Weights of a small transformer language model.
Architecture: RMSNorm before each block, rotary positions, biases on query, key and value, untied embeddings.
Each number is 128 + 24 x the weight over its row's rms, rounded and kept within 0 to 255. Layers, rows and columns count from 0. Numbers have three digits each. The size before them is the row's rms in percent of the matrix's.

# layer 2 MLP down (transposed), 704x128, rms 0.1, rows 287-323, columns 0-127
105:101123142146101111116094104144130127134134102140100095100105101151140140140123142128110129130146166154136129141161152168130134130095133143142144168110129126156098097156080126165128143058099139117144110127111153157150167192116129161141093103137096170118110112097131109105118150129176129125117131165156070109142150143134141150112145162105112119132169139115103100152188132110146101103148
094:120148146155111164102118115099194127147117118146139117143116101099156108097156090125139136121130166153164147118154111154089131150131131117117110128073108130148140088151083113129166131133157165086110144134150143145097074146051113149107133139172150149095104161121111150095088153134133122101153150135119111140148107120128166111121132091101114115132127122122112134151143123094127124134177
101:072090127127126121172132076146143192172142118128195151140145141137153148141170120128120108123143118122119124144114177127086147136108124092129171105138156142129153148122150106181136144109121161126110154150110100139122121144087092128139146146092096168131077131121141144127136112157185150093134153113106121134117110151091136162119125150148117120099150130133113115136128151090099137132139
089:107129137120147109115114133119102151093185137121154124156137128106122102149113154139141122130158174136084144166119153115128152142093150115166115134117097180108142123130133152154166152212114174161146105111145132071140153132115105147144136140160127135111142160108123100167144090080089085113098166111129142127138143138136155138117164145121130153122123134122109113140150102117085142156131
092:103125133138114101112150134103139143124091132151135123128135135101137162096120100151134122097128158126135173130129136133126122085122131154104161095139093132130150099195141148162140120123117148167099173174156155102089142125104131155133159115108136094112068152146110113134128118131100156089106106118125157164070070113131099145152138151135115083082105135104141135137118141150143100150095
093:119102177135141065089095105129155137139143095084147132162144137095159129113162144153172139119115088110135131125130178167138101130118127162115125169124144153131111107128102125107136125141172147075141187135100154156165128109155116135084182127130147148131140132110087157116152123174116128125107131107147100118153154100117145141138125163158143150132128134109121114118098093130161107136140
101:164096153151110147164085140076144113122139082163096139171107115149121157118110135084113113107138113139147129120133127117136140106102098111083146144136159123131119096090133134118169157121125109173132102168123139071121094132155083123172051122102124103085132114127112137116141107136108142117119126117129079140086113136134147109119150148157106127129139092088105146152156110117128132119117
095:137137136068117135142094130117121123101100133133093128141146111115135119152128125097087179121138118139140147147136127120114090153128097172109136123131116119159071134137132136117190104114091132091132116133126109137114136121154100135149120115106188157136152121104052159137179120176115119161106111165157104141128108141144109116129084144165095099140153097133147116150112149112149127088102
096:187130156104152199135108138137145102152122120116103101143111134095086171168109143106138140098137064125115173097102139128117137158120149150129158124121130121137123126108109146120113120162144151148128115129140113117128096108134122114100134142131160151132070111114122156156113127090098104147152143138105113084151104126069184085122130103111137146151134154096116114149113116124185114121116
101:137139153181123150148079139168167131111125101194154132149180109110140144121087120131125150156144135176118094157149142109117143123144152142109131132126146079143158157125095120107112142132129124137170145132207152124121129109116122116119080090122118103166067133135126164142171100129176174095095131116155147123132131123118113132120126111128117128117156144140143139108139117110115118127143
093:164091186119098140092120081113140098139096120134087144126125167104093148120151123123147143160139128172136105079131131137165148154166100142161132107094111130113073126124117109104164122112117143122153111100109133112131148107123127111150108145137167116080159133099145135112117124121142165129164115130144135134172099096087108144123135125152117145096130078099112155154119163152134124177102
106:146137125134116130124168141141137161122135128144112122090084133140128141123137144113110061184124113174113161133103084172191136166101102116182139124182131127151148168112110139132126131126153128119099131154117098138141142167097148125111122143143143124148133144134141158127116159096187087115155117136149168113135127115113129152146098138167119111187117144100114132096146148129134089116139
100:120151158137099146134138163130133151102150140156065084121150103121103163116162100118130118143083091122133141118114120096099117173104104117120109154137128113167137132118108138128131103145100121149159164078114099111100125132156132144127130078146111098119115136166140154105134143118132131120146133152098079157130161121131129050116121172144093131151179106103123114126114101163171149137127
102:098140141092146144086125139110107131117127144191133174112122120179152125159117098123111174112139146165125146111077093151114158096128153145152132144094115128122147093122145176141100168125139154114121109104142126130124193127160140136180140104119143150126182153132147102136108122116088100141086124131164100113139142099128129143131125108136130123127089133112161128174147119144150097091116
102:114145114115156194077168119134111112117112156144142129148150166126124113105078114158134096092108119121153109090104113140113101125085128124147136138111130143136100125099135120127126106100160137131159166108078120110124140116142150137108181170095110168141136188124192138122125109134132126141126152111093156100167106114093165154150152102140156123116142103131080141124129130148123095121113
106:159107151132108087096150121110101169106131101122044165124133119179116139125108113143130100119097136111077133126103105146137100103106119119153126144135120105117114152108116155118101143122118128145129163129150123112122172160123162135150147111102116094094172141142130148111121097122127153111071122145128109137123163159122102154161110144161142100160129165120109114103106146054112147106154
102:140137109109118147077134108105125134128192137186149115099130131130133094093088116076106120126179132151109140105164117104103139107107121150152149090101080137149132112131118179154092119106059136124148115119121115099105111095152066154167136118116129115121116144153167128148160135139149113122098150112140116154117130142116114108112120188115127127123118149116125134099128143129122152093109
089:091127087138105112084131137115121078113107134107124104117171128127120145180124156129144122143146084120139157090130139111127123113127135115148140114122049089110133156114120135164145126170133122099122132079131136152104113111135090119166095112167114090177095136147115118172105178131131100154136139134093114103117122150143159133144114095148151153102118105140170101090132126114095146116104
101:124129137104130135097157106167099113116127121154171181121111149117139128130102133133106114113165144172149122102092126156114155131120134136113122115093126172125113094127163150158133201142131125123135170145117121153124156079156129142123178093088102138136142105147145155170076143130160115111131126109141134071130145117142108145131131090147138129148120095120099151120089145191155139100133
105:115118159112149126149122107118162152136150141094139097096124125094136152146112130122094140130147139138138148074141139137152151116169100137156145113145117144145104122118129147091163104108147111054150120137157131147114117169112125087119136135124127120174132141127085144143119099123156112153077083210132114124112128161083136108140132111140153118137106130158175097135145121148098118183099
091:099128155089152098095128133172091095148170143150139104125120130151078114182140132158145131109109125115082143076108083125133164152121154101099115134125134144159161133138089157142110103134094103093089136144122154127140140107118131147118131164085143109107119128119144117122134144118122138160158162117118109106131131132134138089125180148135171128115195112106168118089136130146167139134139
092:134106143105115148173112092099145133122123159136149115104096126115116150111141147153142120078135121131166138153121163097101105153115143098113102150161158101129121169106120144117121105123158126174118095118118130110146137093198114115152149164160135119111142117142132093164180102127101140114164071122127128123163079127143127130147109144093139130121075163124152125168125123116152170155151
096:122101156074129122123171125138142113178121110120116142129134108123105117117163163115157173129115079084175184137114137160116151102113095126149142123122064130113127127100147136111125101113149126155123152083142132126098123128118077132165172136108124132113144120091130127079088147146148119187127109140121132136093125117134149119098087147112088127108132107161134105152160155105134124142118
102:127134102167163085162109143176159156130127087099163125121188132078118126124106107102113149093119135121140129119131149123130145117152159103161148189141128103078110115113144177131119142153134160098157124110122169090114112122134131147109157084135142157122130128106085144099143120108147140147113096158086136116095117160113132122094101118160101107156141161132139133103116095108137122158122
109:104144135128152070164133118161121109089119153120154140134150127049136159096145137152130145112095179141131136129150122167137092143108105118123144114103153133098115095124105127146122134103169146140150138124109131106136152120148124162087143126161136119108157154124121087103193079094165136114120159101121140123108128155142070130144111091113140111083121127151133134139117139128120089085143
098:146162126094120087126125113160129096161153115134086154136120127118116091131143101115162120131125147149166143110124085117110162144162175120145189128118095112132112084151137135110138134142071136099120126100095126172109139087136116147149102124141112176100103131100134124157087171155132115113124140120090110166132147133132159140132116123087111136109148165104143152160185092146141138136136
097:159118132123140150151116154137132133152108113072086118117176130116116103111111112146132107161124160097187085091067187083130098168158098145143146111079156150140089110123129121170146106127093132138130107152147130123146125155151117123108140128090119133158151138137142160105128125108126099144114136133125076169104120144171107142139111140146127143130091130085104124150133111141104106115137
109:109133097121092128079143115107126123142142133135128134151115144115108149139156156129095078111151141159157151132150178137147172103096114132159128089137063095134167117137151132136138171124164099131120126153130065131110162157105146169135108102125133112110111135140133123136148115155165144096100137133115085081117090137182122150156136134110146138160128123122131100140172094135147124099094
089:102124098084137098128134105103140102144140150106133140114127154151108117112146171123118133120115113083170133146148100143141130118138115150149145146125141131116154129141140167105105175101144119026136156132151105141117127119128091160144137096141153119126114131125109160149124138151143139129185161105103122129124163127117150101136127137128110109072125191088129148129140126093192105135093
104:100138173108125160112094145078112131155102134171159124166161158146160102118130153128118113140101101135124158085151138124088117134131138127116120145134126079140129101125085139089110161142117163115134136097125105140058135157131134135149149122145169111087075108169140130154167098139119138105126100151160124153110138081117152129136125153145116137136124172134138147119105150093130075117113
105:100107129120121133130166116093173106179115171112174098116128116144119127141114166149090101120146142133120164099145175154120132157110126129144130158131116146132205128125165104157147080095151169124129096162099117128124183094111136108130136128118140088136119120156146154089118129158131099109160154166129118078126152120140133128119095109137142148127134155162114123115179126116129125134154
098:116117074102123101103131146201097131127109116107125133131131145114118115159151130160133131136151120142158116150137129135123167119096135115138148152126151173140140140092108142120146146138120114169170104151120114115135155127133151125146133170134090106172091135103149150150144108087114113100137179142137128166129118074090116091159161137141102153123128103090121124183137129146174151144186
097:056110116092146088153094133104144162111119134133152130111146147128113130111149101157140118142146102139122084108102158137118141140167118121141118124145155130083150164116134181091121162145146129090135121102174140152131111110150112158180130127109148160145129160089130140120122102107118085146188153122095165132113120115091089125155106113129136148123153086115127148139104116109136145096088
096:146137157129126140108106118122133157125108101124098102141151106168091119139123119119151143134127106073174136158145127117129128111152131104119103132070168133138145134113140101101121092144098135118162116102154138162109150165077125076154171161116158206130130110140141118138148129080116169098148108143112100143110117137102164107140175125159139143114121115168148116157111165142140129119109
105:112134127119090164094163077166171144109133136107137182105133115142119127130091102135095112096094123106124146132106059155132148135088096116147129140150161121093094147116122079073140106114144173147106174136170117109157143156107114138135161134146120118145124098139118120101098125140118150113096114124098117145150153124151158129142105112153096105115138137156141136113142100112090163133112
101:114075149138152113128074128153102148119115111105142205086102196153134102124141134126114117106105080136145137103130100121154161157142118147143167111148144159127119116126153136144136115145136118109124141105089160161150122156088089167153116117095146121137165162157119161128158122130154099156149100168121133123112104119131155130149158109136153144124131130153124108173104092110111138155117
102:124127101140166144126108159111106106133151097119140128121134169135110099122138158146136141154151145148123133119172154187091131116089096127135137134124113118104151142075122109094116121100092086156166100122120144127123119111127111143125142109142132154133122148150134141161141177122153079094080126089134153129141162107081137160116121111128110143177134131135131109147171102141093158053105
# layer 2 MLP gate, 704x128, rms 0.0867, rows 288-323, columns 0-127
104:108126118133112139128103084109143129152148139083123152116143131131108127131126216097158142146162118140098089094110115168116124193159128083101126147134103158109133145142113104115135111143159108141165111107132105107119153107146112110110162132116164165100112120101098144145181142131148122119154141120157128155094147147135126119195129104089132140113108144119132127181138150132138109139167
099:132156132136058134135147133131121114103126138134110118111112108122112115101147175147100121107103160103106115098114108111129103091145099134135137119156128132129168133109100112172121142123116060157068139102126139143106159136140143145102153155109124132134154150136178145093151072102102119116129155148119119119132112116076093075130140120094150154100122154123146111105099121123116161183093
091:137088133110147147110115094060098168112121153149110132134137162137109138118151150110146111175152149130103123083156164099098065128105065136156111166100128106090115160128112111113135172104088142133124124106110135133098129138121135168097158147140153160142129128101139116122131095136119149116101153110150121110123096143131102158115106149153115109119103098137153118132138159110074141103161
091:160127089124110111116171136137164121130119144141113111163094150134135090148103133120121111127130147133128127153142083075158078086126141119105145142116137125142159168131096151110157122161122126149109162141123131146138138165122117135115131127072093135146162141092112110134149108097122123117129143150160118167159158124117121145106139076125124107077093118183121183138150174160130131171163
095:119091125150091120130130112116108150134122133104096088147098145110111132142126125146116149193111122096112100098147148129115103133159090144144114158144120155121107072094054085179171106148135103139129116122080102143106141148138139113089124106117128160098122140142120110151142129110140098147116160078166160158130163103129142136129143108146129138128144070134109128162120160117135114160110
095:107121131104107157105143135187109126140101152127093087109108117141116149151089123101121157150103123106148107108148125097145129108082104132121124125159150112127115088143111108135124106137120099127122136112191140166168119095107124119162127122175150128093121133115157106098174115119133112113124126131142106130158103128070174147160078129172117140108147097107096130097138101109168127074129
087:104110134092140114124161124068138095090156131100132164108119143106126168123126096132115142127116130108110162141163111179147150095109113160136103174124059156103104088124096100126169163137161085143099123143084088134122165174129116140144118140110112138115104089107105095143139104147166123148153103126131136146160134118125119165113174099117129117131139106120132100159135124143126131115127
084:132101119121136121126101165154097142165152139114118127090089130143116086157153132166114107093127105174159139159139127176097109159129109106134151109155106138136094087124119080152095120140139118143142111114123102166143140147131107116145149168117131122123129122116146138111147171144133120104110120193139062151107144132111170135153153152145168170135142139114125165153101130179092147114124
105:108102165130095118116146096131135120111163149114125119111149084125117115091208132152087132120121115127125110103108095136122061141154095118158142147136146144092128117083070079140109109116144116165133132140156150119157109137139107120158136111155124125193138126108138157132109118122133161140122153107166126150101103146160171106119159090107139100118110133121126153102101138124133166155147
090:116132159131155145097097094121080115121131155126137106130097146141125113096109136110134088129092149127169114120138098155105133166113128141161137096152100107102133114163072127150075117118121171149131100147148139161153161114147174082153104123163119139118143133163134159144124122121120125133101115101097110114151143081112117120136135153147123119162155096134129150088106111162082157149065
102:098090152164147123136140142158149109143169130116108107150163097143125109154113145177142123118123114136113105109169090136165113070119135113158107088179110185123148125137140154127128135136163134171179104115142130173119118117135130097103171143117126131136164127131079132146127114123142076112125133090161145104099108102148115136154139145141146149129117136167134107159144178143154097124110
095:121121170064089109103180107118120166098129189125091148144127112109132123110119164143097101143126112136169139130137135127186123132100110140189110186134150126155140115156098110132115134077115119136117122103146140118119075132110152134121122123118147142104137135111094133142114122100113112155184127120132120134123112093138132094157112092101132100147114154160171107131161145125154163118132
098:108134134154125086151086106146104139080113122123114121157171134134141112091123190123122159125143121137112117140082127137106159128124147105169114146070112136168119153159100119127130140123147106140139125129130135112122124110157133168152106084071109161119136142146145148135117119134121060182176089101140137170147155116149154144130103107126103137138104151112178164106133119140110100131124
090:093152123119132088168125110141141107158133129188125129136091158115122126128167148124114126133161146138141127095142131102131134089112118137136090110116131105125117163140138117146168154116122150115068162137115137139157102114118119127147169123091145126137116153068156093137089089116093068141151155136123098163158138148087144149121111103098178157147139159097148111121162154142122168147126
107:146075146119130159083120093142140100138131158125112121087125127170099169168138116112112127091113107131140094124123077114106143140127108136124133178142145135125089096102114083099128120142144121135126123110139133121152150149144121097126125122126164134085106162115146111108160117083173128089146190132115173145129170135097170181128100149095124143119165136099150101111132137133135140127103
094:121125109160100161102139173144142134163114138123126078149079135150142130163171143155101150191120118153146129082121110164112135106118113105092159142166151135076098142142154121122123103147139144136133117103108106152126150176106114104103148129090113145171143115111089150130070113134100143103122165129150112115101130101139121168140142140128137133136131103156107124184160114109137118157131
080:185121123134113133128109092160113122107157117121131079187140123118091122099154133149130157127142121107122135136103143150135061136148165132146141117110129148117138104123127115168130161125114132132161133122119137119105176134115129178094111151103119104138122128113165129136152083144143142092173125093109154181143173157089101124086177148111122153159134144142117130146115156147149171096107
100:119156155095126142091158151135128146125117136104095128111104120103125143109152120113114106142138112105147125111122119135140147117131162135092147142116150089152103143117086129132151138119147108159093122140167143118154142161124105116099126073111119139190144116073120098139083077111141103159128164100100209175163117103119163105158119126114103145123141136140126128126154111114114122168177
104:135136159133092171149147105113118124126100136097137160118139110126102120141158138128164099149154159133121084148148155130121134129161144147081121131130119129125143127133134092085116150111110148145109125089110107111117119168146182135128099128149138110120136174150153147093101136108131137104101159074080120132125095199180130131092119115107125158095135136151175147159108143073143126112150
082:121095149114072104102117108138140096081122171112118081166154135152137151109164143099138090140138115102151112144126142143080154100156121128151112148122124082124132101144104117122132169125128120124150157097157104143115090114120136109166126111157175103127160144108143130102138126144147130114147118102168109136125089152126149125123093145130124160099118138163211102145161128109147140117083
090:138163148085143124116139070113096159123104116142143127120181150122107136132158168117137120124110121135139150142194111123168082119178121128145091118131121153108139175129106171165158139112100138182112158129126076105113115125138128120117132123122140113113150089149132140120137118115079136157184119101129105125175109114113123162129109158149094115139147141118102079116127125139116164122104
103:120114143155110119136197138131110112102139147114122115151138111113162164163090098167133116148115131104092115149119102138122113088128114088128092131130129145119136133150144106140139139140111143132121139162097123165152082167137202146085108131109134123111114141133109093111159096150095107102150157097124122158123129153116130138152182069126173135097126091143122121122167163127134165150147
107:120128150105126138113146132156147156141122130096110109075122131105080139133123121139127105126123127138119094105147119120125105128161142123127169144138137137167115126111102137162095149169119121137144136140131124135147159137137082101118145052117111130142121145100137123140142097118103167139126177137111127175172162135069158127136159153130138078101087099089116134120205172117123109159130
111:157134093113145122106151104129138144137139131140099135087114179171100115098131139105127164121088163130180106126130132110127111116125117139128126161110120083126133162162092110148120102109098156127106125116147130108088129140121055134148116105105097131143134088076125140112119129090156168130158094173111096137135142145097164102095094127113107106155148121069121145135114157128138149134159
085:132142113080121129131138141161129108169106133150152114106121142126112125135102163126125121137125098132101174143119140150169170146166116136114146152169148131122093083167163109105106123113132140128097107110153121114131127180154115112121181114112187143117095097138119189116138142157123097133119131111133180125162161110147105097187149090111115082104106145100113121138157121121107140130112
092:164136095088112097120142126126125087147144132125114134058089150107084136119110154113126142141115144125125196132184133143193141123082150136183133120119119133179147121113141179093136134143088158134091125122094105164152161109136093146132117087144138110132111116098151127107120133102135120153141133117124104105176141122131139092112122122125156150146122100117132132137097128112091120116136
106:138103112121111132140114111127117087178112162073129088116139115124120155108139110155131135134066116095115118111124098114154124115175100130186141146163142124137105069124113121146114086121135118154156100142142109099114148114149137074122167100135154128157112145119137120101146142066120137117127137123168101111155158121126132091171146122162142126118133121100084148151132104120102101143080
085:157088118086099122168162118146153095141135108122123151110144153191113177100112169124144100102155149102142156086161173106130122134134129125146119116156101128164084134119139145119135136162124121131136108134128088145133147108129128144120138131090143147115121104096124108125073147129132099110078120135130131146090148087118115127118130071173134132136126152131101111111098135117116125208152
107:137110162104124078151105140158080173132149114129124137114139122154109128089153133145177139144139129084108122111108177138085076139129103118123119171121115131095139155162129103120158113094100105194124100144116122122188103108129098145117125125103111113114110129171149138153131144149163093136097143106159115108145134143140133130109150156167116148185115105142104146122155153115103112132128
100:101091134122092117105151136149085126134190139099116131132156102153134145150177097132144132141128138159110106103096135104117101132081118151088146135119101156141099102127091108114134111126119109164139120113161110132135115166121119087112144184127127135151171134146147129121203129118167147139148146121126152103129125158164118153135133058154103149159131114126120147132141109126115172110172
089:140114092200132137125140147153110136113131109157110098125133133168127081134107152106125157161109132157104089151129140115116129166115144112144145129128130123175083167128120100093077105162119144134119113142138146097189107107134108148135110093090122168111134130120111105083089132133139147128148136112067097133147153127130128117122064135137112141119118130087156137153139124125119143084088
095:123140118125134110118140135137133135109120084062105128128124122135115120163128150104117144148095159127086107109141155155089147148107158118088147103133134145143155154144155134167120165154099126160149138105122115142154146144150141078112177092090148156105092137136118111083144100160092137142152145132076121097076108151152096111146100167111142132139090144125137102151146141107113128165166
084:100106143161096089134110137163087143121151114135109135153161132142149109118112135132137113103105105092116138145130125115129096125142135111103151121183145167139094102173098144118154133141154132123112166140109123087139068141102147140148128105109150145192163113169176123089137120107164113128123128098129126169153161089106156113118172119149130110153132139091140150104143085107161137112105
093:099089112161125143127118100144149134111105106111130104167113161132147103131090126131160103144100164089093077113093167107085137083149115096099130152121106116105169143136116134117151138099103158143178134135153149133137130154129168123099106101104120152131182132052140159116157139099121115155134118078131146154145099138131149166136123119116084120135121144115146137138122139136135116117162
088:127143149114097104132157116120141108132087139137136055136099159117145190147136140113075114127137081135151102174136138162128140095085120121115115110108165131122138152160135113128148094118147081122100111143129143097123111151140171139125157116130134081138115132126141094104119107152093162125155125131161123091173164095108079139108132151124155132115113136120151120122155147177135161156120
112:202141123122123119086103149142110101118116156092115078131115109118113120101094161152107127080129117113125117106121129105112119083103131131159157116165148179129173134117075153151111108085128093154125121116139122124143112081108118131150154079133133103100133139158165130106109134124137118108136150116098146082119087111112115100093113134089125131127104140134072150141114123156141147152098
# layer 2 MLP up, 704x128, rms 0.075, rows 288-323, columns 0-127
098:151115132081144161119106129087126118140164139125134121099105109112086123122111144116188125179170150114140096154122091121088122201141109153119126118148112163077126160167094100163149123161129159127160089109116133109099127117126117137120154129173121129136103121123134150121121144127113099146134142112107093148098145137141094104117148111156128087086135152100078131147097144122135122158149
101:136103135141136137101143115107170167143113097165110089135139153117131129139117159106161133081141098134114113122121136128174141107124133103128114109177144114154163125128122144158108182133157141099122107131114155154153092059129111135098172139101160139101125126137114168120101163101140135134101133126049126111147156121059135132136137163135124153136143149121138152090146104152104120116110
085:123089100129129117176132094099149116107142099134109108183143103135098112115177146154097126104103083119153200152130129114123116136106141124153079082101141129131114132116103167140092104129157126163171154157111134141108117118118131117152099110132134143146160110114117163155127150108143142134118144188159148135131129107117139152106124151144120153139131146128188150160093133139122184126107
090:141173107156094099151135148161099136115083139107134126121092145116140174109166079122100134126102121157100095125102150152146112098101140103124110118122109118141177152116135139126121120098153110104159125147092121156171147115099124094099141055127138117075097096113116137170156144148146113121135129100090104119137157131094149103163115171152118145131142126093161136114109106149135123143125
093:165121142111137137152116081120117122126163124112124105106137127103103130089137146116156132132121091104147110167110151136136122140185111128121130127111153161148131112123086086151133091144105155116131133183098130094116080098166088132116109111138185131101101163107093105149164133145134128190149103084102152133127179124119101112120132165123113134157115105086080111122145145125143119119135
097:096128145099106120140115127124103146099142112112139131090128088129122084117127150198096164131100109136126123136146138160104130156167133142112120128103144110153084121111117122101124149100125108132137164104131156135148139177143148135170145174179147127155125152139129160140151090106131131139109103106163182085107096150125125135154139077101112129110136138130137083065107140157112107140095
096:136150136067121134107149121176114095166141180148119095130151156133125139136140151116135140110121140101154125117140159144150100099122117122129076152143104107181114111149134118107132155098128112137161107108130126143127146119111103119115106171109162131129124150094130098125174125145103159114172132125113094155143171061114112136137154073087114130157115166101108090105159114104133140140161
092:135160120122124121073146135163120152119186107161137096095159157180137150111156135165133082095136130123108129091139132123110137163163164139130119149107096147172137179122135125133112173156137109143120098111124147117149099151148099080088126137096155143151115155158089136139120112143145136164149120146109131117145134111169115115091135127138149086177142113136126107143122101111111079143118
101:135118129128078126130098137111136111144153120146163121143152086091133146127158101116089137091122115136112095094072132126142143152150119105134175151144173057104140122107121110109129114111108119124124143170130147113138143118125130160143101101150117142184137156118150183120132147130088181127094176146146144119110130117140169108142167122115122121109092143102112168068113139119141138122134
093:120146124129131133113103125079112131138156106122119121089149097160110110059137151144148115102072088119146181119135145173157124117154101144096154149142138110137127126148115124132086095091158130131118119124142095154080180098136099147180126157142130157140140148113115130140112119141144140169126123114144143111123099124126124119120160161132128126169102079071149148126134139171161095133138
107:097192117098115126115162115137127098134153102137122143134136113093159134120183091098128118149115123109192100110128080124120153126167105124117122120128177105107140075125129159118124150136128118143104124127145101134089059168136111156129125115123108130131115126151154138091126110129086107161094126123102181147104114143131177090128163118116129185124111135115115113093130110134138139133110
099:121104143167127110098122154104116082147113107165116122152150135144133097154135113151114155133153141109141143151087095178137162108147141150118156118136155114158147100176130140108136160147105140151100125126140131108075105144118101143134154133111109088110103111084112125145116108093162082079112109083107153187089107104174146115146134146126117150111141142117120138143098139144175115141162
105:152138144114178089130094144098147107088129130089126140107124134129096119195108122057161121126150143085122120145119142148110158135135103117141101144109079096140169179134147104139127178091181133131127113084135136113141177136121165127152139163117139171134121169163124110092105138124126114139129099114127119109144123130143104122126085109122099138123114106141165095094125126130120121122124
098:140139171123110107155132119141162166103134137093106131105157134143108133119112103111157136116122122099114071132133130127135153101154099106132148121167111155160157139113131172150148119175153103135153132125169079180120119163140113119107113143168140161130147121169164129092126154164130183148081144113141119072142093169131137087128141123070139110135126151122101140124133132116115155139136
111:106131106098148143156107089133090132134144118143099130124125114133101069110103136099132137114112141128107154138156158115122104127147133103085154093108115132105153165119170159113135115171112148150192108159116130095125093109149090178134166115154106094162099159101155168130132130135119170166079131123162090114141128117122106152101136152143132087119089130123143162145111135111107122108142
104:103150097129090161134159131143145132125117100143131119140060129148121128173169147102079119142145158136151172133189128150166124138097132119157127130158141137161117136108120143107106108162134111111123152108150119154083136151080147095072145152131163115113117135124152125147112129134142136096132158119122159090107117116106119088118125093119129145132132118110128134097092123180167184096125
084:117146164117131078116140142146123099086127093096133120088156121138140142118155122147138171118112139128139144112129170102147115139140175120099142053075116126162134125129083121131107112125141136105113144115165094166085124107111109157145167153130151145129092136112134138131139137160125167116181155118137135134145105160115116165084127127090114162108157137164131136108079148151143141164149
104:149089120148161114123143102098142170121117151148135158129127137141092131159106118093143144067121148142127134157133129115120155168148125151134126131093126118141146164154131106143175131105152115131124102121113113197120127106143113095149127094131135156140081113142144079125158149115111170136126079115119124107140134161058136129113108130194129153132124112125099145085151164112084145119146
108:114154139162159137141146111137147121125101140099131113105110146112155091139129141184180144149116174158104125155143134117119111143127179115100171099133137124165113139150122128140128121099150125101147149064137157150145165106129139129130152155122132120144149115125082106066162143094152146113150105133167116133152095113108095147088104104090136116093128159115091098175125095129122108123145
086:137116116161124152122106119177140126082179137140104140129098131141146124127140166146138151100140180121105125137094097146144116077093139118149115111164119100174149168124141129142112144089101141129130138137073114139100155132101106111106135162145124139096118173121122134133091124123149157094109138105125108133120160053101099096166136097145132161130119086113139144143172113101115093133135
089:138094119143119101199147091154137098101111126078095086123131136085151161105161140157128139144095147136143162113116141124099121133171137119120161131093189095115116102107112085112162124164123143154151147094158149106114145103127159091156139131130146125164104160157155138112140129120130136135138106133200109131118116146101122145140152131097137166146109140145153154139114130145109095143116
103:111136066156118165150102130159128162163112140151129167091088144162119151132123148141119171141142120130144150112112128127095129158091156089097144116102142098151105133096165122148094081118135113114126155152147107074118127104138095123091143093131082103151119130152116118154133148150148173177104147120138133131164144115090129091149121137087121129109140150100114093126112101113153102127145
108:113129101154106180161154126156165114119135156151123119128114168133143133140153132131155148116146131149120133118103159118145104126125154136148135163147060116157087129148149137158112107164115121134154121168165133111095159143133074136072173095091148140145162089112109144133103160141156110125122143130117128124158191124092136128116144144141085114139107101147130152102156160110151093157121
110:149129146118140143140114123171139115125064132105137160124118102136145109171124097138153164130117145125124083107122119101142106112135092182144110140156118122150148147152113102165096139098125132110089139108093156133096131150116154113157186128092127122106137146134163133106113167131122122113133115155178076160144183148120140107156131073124117123141160190126135151156143137101116105117116
094:108109120123116157133108148089114119131110147147102174121089146124147124190137134150104149128151186135090176097158135134101110155113134125090122133135144154121093126115102184153087139123122118119136127124076125123147113135105180095104152135107118134126140160161138108168140101163146159133166134123142121124130155127148152140089163150151163116174150114132093097116131138100090084142125
095:157135116106128152142154161114123121138181171144144138130112154141147157162090143109178090121111154155147105134159068135128126120138155133129104155134163098133076135141121153125102107110128132095141117176135096146116166133153148137131080137135178128125145116079123096112156143098125096112146119130169189116142111081098141124138136126149136151146159109146143137130125106105133121176164
110:143101140128125158096161129126132147146131120125104159127104140166122117165108080123124129152144108120125161148126159120153122112090139106108107116153134123138162085153155155076080142147115140113098154159157118123121137096119120139080080129183087086147143103167129163141100145096125129126089129138070128126131119116191133126143107135132184103122119140153126152124141129130125186111130
085:116112134130111084146139149131165139126171098116142134081134147165111134117169162153122151092159090132126132157112152088142140134162140141105093122104146092119116149108102135170167150155115150146082117113120101185131135134134116128116118096148138117135126159126116109144109082127116123129083170086142081150157115090136113179100095083123109176133167131108101121132120134138151127136121
102:124130137152127124133148131094131152159115128099127132126146147104153149057152121165150157106134160117150139151096124092123105148088105145147121139114117116162109117123147064099129141118142133095142119119089154114174094109143096148171118127160170138149148133124138099130116120109156122113119088104139101209127174128096147132120160099144120118125152149108088186127153136128148145118142
107:133089136120173127190142110149153150146124148078134109180131108161120122105113153141130103118119094190150127110126145128118127130147166105153134154124080162123159144113153146131100094166147178128128122108138130115146130111158116119151152159115139139088111119180107117176120165135154139125126129127123103119116160142134108172114114125105107143150111135157124141102134150198178144140122
097:162101104097162134107152122132138110152140086144141124141113178139155144174155090128118130104157131138135121132110088150130125153131149131153133162097147138107111130157108100126116122108109178149137115101093145123102152144115124118092123147139096117096191070100120181124140127129106139133180092157111112132116155134148120176169119145124178103132117168170132113136137138153157139149155
093:163111123094144130131147124098120187159095133128128147080121176125129101127091093141120135159189178140109131142124131156108143104145118152124136124159115141135078119148127144108149152175124112156114110091171124096143163167104103115112101120124139116080148072148153101127093103128144129130145134143116123132125103125147111099123111153112133151119141138152117141212130116112114105123158
097:149149197105140095122142143117121143154128133208113130155144157155116227141142118095151112116175111148120144131131093093118123119083125113130109133132141100118150118108128136142134134116143084154140147104147091152129113125144140133104125109115144131124113118135162124154067120116109147153092139161115113167133162084115160131108099145150126156135133129113100103131101126123113091145144
099:122139110109078142074144161100135167149197086134094175093127111147087128148137121109108146093128106176117179118160111172115132156141124110079166149137122118142113114138118126113109139075092112128075135115110105142139130150125159149134126140140152113128129101147155146163126103116145129122126175138147186130147146152134111167132091157136144113131125118140138102115099144124130139128114
096:083136139159101124100101121114180127151126129123100178132113132094133144177152122117137155109185155117162133111112162123131148079111152143117092126129069147143175112127138193174117118141124148151133089157108165126120103168135121108080106137139109118111141133142119117157123090118129137140135118127117146107152148136107086122130104141125126133132164134174123186160131119134150139162141
103:122158159125128096110117095170131073138144143089112177150124111123119098149128119099163146103145166136127141091091106148110137124137133151099169143129126145111079123126133153090079115104157112109103112097084121113130144163139133131189186123165112139112121125144128175106112138153122125104082143119132093161111125103123114116119154093129110144097095123134079109103144142160112118130134